From a checkpoint of a small transformer trained on Wikipedia.
Size: 16 layers, 5 heads of 64, MLP 832 SwiGLU, vocabulary 16384, 29.8M parameters.
Architecture: RMSNorm before each block, rotary positions, no biases in attention or MLP.
Training: 701M tokens, 10692 steps.
Each number is 50 + 10 x the weight over its row's rms, rounded and kept within 0 to 99. Layers, rows and columns count from 0. The size before them is the row's rms in percent of the matrix's.

# layer 2 attention key, 320x320, rms 0.0425, rows 0-80, columns 160-199
075:58 42 44 44 74 41 48 29 62 54 31 55 47 53 35 44 39 51 52 52 39 60 55 66 54 60 71 34 31 61 53 59 48 30 48 31 41 51 46 62
150:41 41 57 51 43 47 55 48 34 55 41 55 51 67 66 63 67 49 40 50 51 34 55 55 54 55 42 46 50 65 62 52 56 62 67 46 56 61 48 35
076:59 53 50 60 49 54 57 38 67 60 54 43 39 66 42 43 52 45 48 36 60 55 58 63 48 57 54 40 55 39 55 49 54 36 31 33 26 66 56 46
133:37 40 55 40 37 55 54 54 45 54 36 57 58 66 58 55 59 60 39 59 49 43 46 59 55 56 42 44 51 58 60 54 48 68 53 40 49 58 47 31
083:41 43 41 58 40 57 50 59 52 56 42 48 56 48 49 55 46 54 47 46 46 42 34 52 56 43 54 53 51 55 43 57 56 52 57 46 53 57 45 36
124:48 65 44 63 50 65 49 48 62 51 55 47 57 43 47 39 47 37 53 52 41 62 49 43 43 50 47 57 48 38 50 43 37 26 49 53 54 36 65 73
102:46 66 61 52 65 67 47 43 38 57 48 47 50 45 38 38 51 46 42 57 61 55 55 49 50 45 50 45 47 37 41 56 55 26 29 63 35 36 56 57
109:47 33 49 54 51 41 40 50 47 64 36 44 57 48 67 45 67 49 55 41 41 50 43 39 64 47 47 48 43 50 63 52 52 67 49 53 50 56 31 39
118:54 63 52 63 55 46 54 37 54 38 56 51 42 24 33 39 39 51 53 39 41 52 46 42 51 43 55 58 50 55 58 60 62 51 51 43 44 44 51 55
093:47 48 57 41 60 53 60 29 56 40 65 45 32 47 44 38 52 45 61 56 44 32 53 47 38 45 50 51 37 53 48 46 56 51 54 55 47 41 50 63
094:50 50 39 57 54 32 48 60 42 56 48 50 67 32 48 51 52 56 58 35 37 55 45 55 48 50 60 47 37 62 61 46 50 71 48 53 55 57 38 53
106:56 45 59 48 53 51 58 43 55 46 62 57 38 49 55 29 54 50 57 51 51 30 59 42 48 47 58 63 38 49 57 63 39 48 51 51 56 42 56 75
091:55 58 39 63 36 52 63 56 48 32 49 31 47 55 57 60 54 46 39 50 55 58 33 50 40 40 47 39 53 56 52 44 44 47 44 47 51 50 61 41
101:52 74 57 51 48 42 56 32 54 37 42 59 52 61 38 31 38 54 65 58 74 56 49 44 53 30 51 58 50 38 49 40 46 31 35 45 57 47 62 54
112:47 53 48 50 43 57 46 62 38 52 34 38 55 62 66 58 37 61 26 49 58 47 47 44 44 49 38 50 50 48 63 41 41 53 56 57 52 50 61 40
097:59 37 36 57 45 43 51 60 45 50 54 41 55 31 43 62 50 47 40 51 50 62 48 48 60 39 66 45 38 60 39 51 55 44 59 24 48 63 41 39
100:39 57 43 65 44 64 53 57 56 58 60 33 71 47 42 64 60 60 37 43 38 55 39 63 45 37 50 35 54 67 36 48 58 53 63 39 59 58 53 36
102:39 51 54 40 47 35 51 54 41 50 57 55 57 46 59 54 59 62 58 53 58 39 35 55 57 62 47 61 53 54 51 56 47 62 69 55 54 48 44 57
115:39 67 51 52 50 55 53 40 41 49 60 48 36 25 32 36 63 39 50 43 49 59 44 45 65 49 51 41 38 63 65 55 56 44 45 43 50 46 44 63
093:68 45 53 55 47 48 56 36 55 49 54 68 34 69 38 61 43 48 64 50 62 35 52 39 61 57 39 51 59 51 34 43 40 40 32 55 42 34 57 49
100:54 47 44 43 30 54 49 56 58 57 61 51 58 47 33 69 59 71 42 41 50 45 45 54 65 48 44 33 62 62 52 47 61 60 59 30 40 55 30 31
105:48 61 46 52 27 54 70 36 50 50 52 40 51 51 35 56 40 39 58 52 52 44 49 40 61 41 49 65 54 56 48 41 45 38 57 40 67 47 55 58
112:47 58 57 47 54 55 43 42 41 42 57 45 36 45 41 33 36 39 54 47 51 58 63 45 42 40 50 73 39 45 57 58 50 47 42 60 57 45 68 73
093:62 49 71 48 45 57 49 60 59 61 39 43 58 51 53 63 47 47 57 52 49 43 41 31 43 44 46 45 54 34 57 39 54 43 45 53 54 50 54 35
121:33 59 57 64 61 59 47 50 53 50 50 52 47 53 52 27 51 32 54 58 60 60 53 56 41 49 45 38 35 52 57 57 61 40 41 43 57 46 67 58
088:46 62 55 35 43 58 47 63 32 43 51 64 30 55 57 48 44 30 62 67 52 44 44 39 41 43 47 47 70 39 48 38 59 44 42 48 54 41 52 47
126:55 48 46 36 38 51 40 61 41 35 51 50 52 45 56 39 56 44 47 51 39 37 48 49 61 64 36 49 47 54 63 65 41 71 68 43 59 50 38 46
098:50 51 44 28 42 41 63 55 60 50 56 48 51 51 62 38 51 48 46 41 44 31 46 43 43 66 56 57 43 46 55 50 47 54 62 57 65 57 56 56
083:50 32 42 52 38 33 53 51 47 53 73 59 49 39 53 56 55 70 59 34 34 43 47 52 65 55 53 52 48 45 41 42 51 64 60 54 52 48 47 53
130:34 62 48 49 44 61 43 38 44 54 49 45 43 41 42 26 54 38 55 51 45 52 54 54 54 49 56 64 38 35 52 46 59 35 36 55 51 37 62 63
108:69 59 67 42 62 53 62 49 60 52 51 58 48 60 47 59 40 59 66 43 66 56 52 39 45 35 60 54 60 38 32 29 45 39 37 61 39 51 54 63
103:40 53 48 57 71 50 59 42 57 58 51 26 43 45 43 62 62 49 62 46 59 74 54 65 43 49 70 42 48 52 50 54 65 42 27 47 40 62 52 49
101:45 49 52 47 50 55 45 65 56 35 52 59 39 58 50 73 36 48 60 53 47 27 55 57 56 60 51 52 45 46 39 46 45 67 64 42 51 49 39 36
111:54 50 37 43 36 22 50 59 60 43 41 54 62 66 40 53 53 65 53 45 45 34 46 54 53 66 53 57 57 56 63 64 51 65 58 53 56 49 51 50
084:37 54 42 65 31 56 43 39 46 40 61 30 62 32 38 52 41 49 46 41 45 52 56 68 39 50 47 40 53 52 38 58 58 64 49 33 65 54 44 31
149:39 67 46 43 44 70 53 47 54 48 48 44 53 48 39 37 34 43 64 52 59 50 60 41 34 37 50 45 53 40 47 49 53 34 38 52 60 49 53 49
083:57 49 31 51 63 64 53 52 46 43 60 46 36 42 48 53 48 57 52 37 63 58 40 42 54 61 67 58 40 40 35 51 51 30 63 51 63 32 36 49
141:46 61 62 54 45 68 43 46 46 50 50 44 46 38 34 44 50 36 54 67 46 52 56 43 35 38 33 44 59 39 43 48 59 35 51 52 41 38 53 50
101:60 36 44 35 63 41 31 58 43 45 53 48 37 45 54 42 50 35 43 51 50 57 58 55 39 49 60 42 38 47 53 57 57 38 43 64 46 52 40 62
098:56 61 58 53 39 45 54 50 37 39 48 50 42 54 48 65 57 43 47 63 49 32 33 64 61 49 30 45 53 57 62 65 58 82 64 52 65 50 57 53
109:47 52 43 66 46 39 56 55 64 53 35 59 59 58 34 45 48 54 52 57 61 48 60 42 33 54 39 67 61 38 40 59 48 35 42 39 52 45 62 46
097:46 40 55 55 62 58 42 58 34 38 62 43 56 30 49 63 69 56 32 31 43 65 48 61 33 67 39 44 59 57 57 63 51 42 65 54 33 44 34 28
108:51 66 44 31 49 48 54 51 51 42 55 50 51 56 41 38 42 68 46 53 48 24 65 38 43 40 41 67 50 31 45 30 66 53 49 62 67 54 57 69
103:40 52 48 61 57 51 59 45 54 58 28 60 55 46 59 61 47 56 52 52 53 44 44 60 54 63 55 58 61 66 53 43 49 52 52 39 39 51 58 71
124:48 61 60 53 55 63 50 53 60 61 39 43 45 44 49 34 36 54 56 43 55 59 39 58 29 50 51 52 48 45 46 54 53 38 33 52 38 48 63 53
084:45 51 59 42 38 38 53 60 46 34 52 49 66 62 52 63 57 27 27 46 51 31 65 46 60 64 41 34 47 57 55 51 53 59 62 43 57 52 46 39
105:55 41 34 53 36 62 44 58 46 39 50 46 52 54 35 47 37 40 43 68 56 48 58 29 56 58 48 67 75 52 52 47 39 48 55 57 68 44 73 40
108:62 35 62 61 48 32 50 56 47 53 58 53 58 40 65 42 52 69 53 47 38 35 50 59 37 58 60 49 43 53 46 43 46 44 51 63 45 45 50 57
100:48 51 52 62 64 38 46 48 51 51 46 37 30 28 38 39 54 49 54 35 28 54 52 47 41 64 55 56 42 49 44 51 57 44 51 65 57 52 49 42
107:64 53 48 47 52 51 43 53 58 61 37 44 43 46 59 43 29 41 51 70 56 62 52 48 64 53 50 60 59 40 53 33 34 23 47 32 52 44 79 60
097:42 67 48 50 65 38 48 56 48 60 57 51 38 27 47 23 42 36 54 56 45 56 55 53 37 53 58 45 40 45 59 66 26 20 36 44 39 48 74 53
105:52 48 38 53 48 54 49 49 41 34 72 50 45 44 59 58 48 42 56 48 58 46 52 52 47 31 51 50 68 41 36 40 49 47 67 62 58 50 41 47
102:34 38 52 46 43 62 58 49 52 39 38 60 48 56 43 51 72 33 46 62 34 40 46 56 56 62 43 55 74 55 40 53 52 73 58 46 43 36 51 49
108:36 32 48 47 51 40 47 57 61 41 44 39 46 52 63 49 40 47 47 56 49 63 47 46 35 47 57 44 58 49 38 61 52 46 37 47 43 44 51 60
105:36 59 56 49 43 47 52 44 50 32 56 63 58 73 62 62 47 47 42 67 52 38 63 37 63 55 49 37 67 57 53 42 56 60 48 59 52 64 47 36
097:74 52 55 52 65 56 62 39 54 56 39 52 53 41 65 50 49 58 51 32 47 45 41 37 49 41 45 50 53 49 58 39 58 41 51 47 38 45 48 64
100:58 49 45 52 58 37 44 52 65 56 57 51 52 52 50 41 43 48 51 39 49 57 51 50 48 47 56 56 54 41 58 52 47 30 30 51 53 42 60 47
103:60 42 44 36 44 47 54 50 61 47 65 45 34 45 54 55 57 44 55 51 38 50 72 62 40 47 41 65 44 37 25 55 61 52 74 52 54 59 47 43
107:46 51 71 52 52 37 54 66 60 47 41 52 51 38 53 60 60 42 46 45 54 41 50 59 54 51 56 38 49 39 63 54 48 46 53 60 66 41 46 60
108:50 38 68 38 42 46 47 49 42 42 53 43 53 49 38 55 51 46 62 36 34 47 66 41 46 47 56 39 46 53 46 55 58 77 57 53 47 49 41 32
101:58 54 45 55 43 65 47 52 44 50 50 58 44 54 40 60 60 37 41 68 34 39 53 53 57 66 54 61 60 46 41 45 32 48 48 49 43 56 57 40
101:58 46 50 49 65 57 56 56 54 31 61 49 45 36 59 52 53 35 54 52 37 61 39 38 41 51 47 57 59 52 44 30 44 40 71 57 60 38 49 44
096:46 47 54 56 59 61 65 52 46 50 66 35 56 47 37 57 72 62 47 57 51 51 56 67 64 70 44 38 54 63 60 51 54 46 46 38 44 49 34 35
101:65 37 57 45 48 33 32 61 48 41 69 62 45 39 47 54 49 56 53 44 17 31 53 38 50 64 36 57 49 33 43 53 46 46 69 59 58 57 66 36
089:60 45 68 30 58 62 45 63 35 48 50 50 47 51 58 47 56 46 62 52 51 43 63 41 55 68 52 47 54 38 34 52 62 50 47 57 54 51 42 47
102:34 42 62 44 54 63 39 44 56 72 73 53 61 60 53 50 62 51 54 63 40 36 47 46 69 58 52 50 49 28 47 51 58 53 66 48 55 49 39 43
091:53 56 79 56 54 56 49 67 55 43 47 42 48 43 53 40 47 63 43 47 37 63 66 43 60 59 49 47 48 51 64 39 47 55 44 55 47 48 67 64
095:38 46 64 49 70 45 41 45 38 64 55 55 56 50 64 52 64 58 49 41 45 46 50 47 68 43 47 51 49 28 55 38 52 49 52 72 42 58 57 44
092:51 55 77 57 33 47 51 69 52 56 65 43 46 51 68 55 28 59 48 52 54 42 67 65 42 60 58 48 54 53 57 59 56 45 62 54 47 51 52 59
097:52 46 64 49 56 61 63 55 50 39 40 65 58 52 60 38 56 45 59 55 45 37 50 56 65 54 49 53 45 47 58 54 45 56 40 75 57 38 52 42
094:46 48 43 39 43 39 37 49 50 48 55 35 40 33 51 31 66 50 43 56 53 54 73 52 54 50 58 56 36 61 53 57 62 46 57 48 50 53 50 58
083:58 44 61 31 55 55 52 43 53 59 53 62 37 52 63 57 32 50 57 57 55 36 64 54 65 64 45 51 56 39 37 36 44 49 52 73 44 62 50 50
082:44 59 59 57 44 58 44 51 56 49 61 53 58 34 42 35 69 52 38 43 55 66 43 25 34 48 46 37 51 47 54 55 55 52 37 36 57 65 56 45
100:43 64 56 44 56 54 58 42 46 54 56 53 50 68 45 53 46 38 51 57 45 39 35 45 53 52 65 46 58 50 38 37 50 47 59 38 45 54 47 63
088:45 24 78 41 48 66 57 45 43 49 36 58 56 54 64 60 54 56 47 51 50 50 72 67 45 63 40 57 52 54 52 39 49 40 57 54 37 52 52 35
085:37 53 43 50 70 47 59 47 45 63 59 56 65 54 62 57 48 56 63 45 45 35 35 52 45 63 46 59 40 28 63 54 40 39 43 68 52 35 43 59
086:34 51 21 54 43 61 69 42 41 51 49 38 52 61 31 48 47 37 70 53 58 42 29 33 60 37 46 51 46 46 32 48 46 45 44 27 73 54 38 53
088:54 48 65 58 45 44 66 53 44 53 59 60 44 36 59 64 28 52 57 51 47 61 91 53 54 46 43 56 46 54 54 64 60 54 47 44 32 57 47 59
086:48 46 56 44 57 54 49 63 38 50 49 48 57 49 47 50 71 66 56 48 38 55 48 37 41 54 60 49 39 61 38 53 45 49 44 39 61 36 69 47
082:31 46 41 59 56 49 51 35 52 59 45 42 40 59 43 55 54 49 56 55 39 56 67 61 53 34 49 35 45 56 38 53 60 53 49 38 42 53 43 58
084:48 45 70 40 51 64 51 47 47 51 51 50 59 42 51 60 53 64 43 37 56 61 33 49 42 52 54 51 43 51 56 41 48 50 40 45 68 21 61 28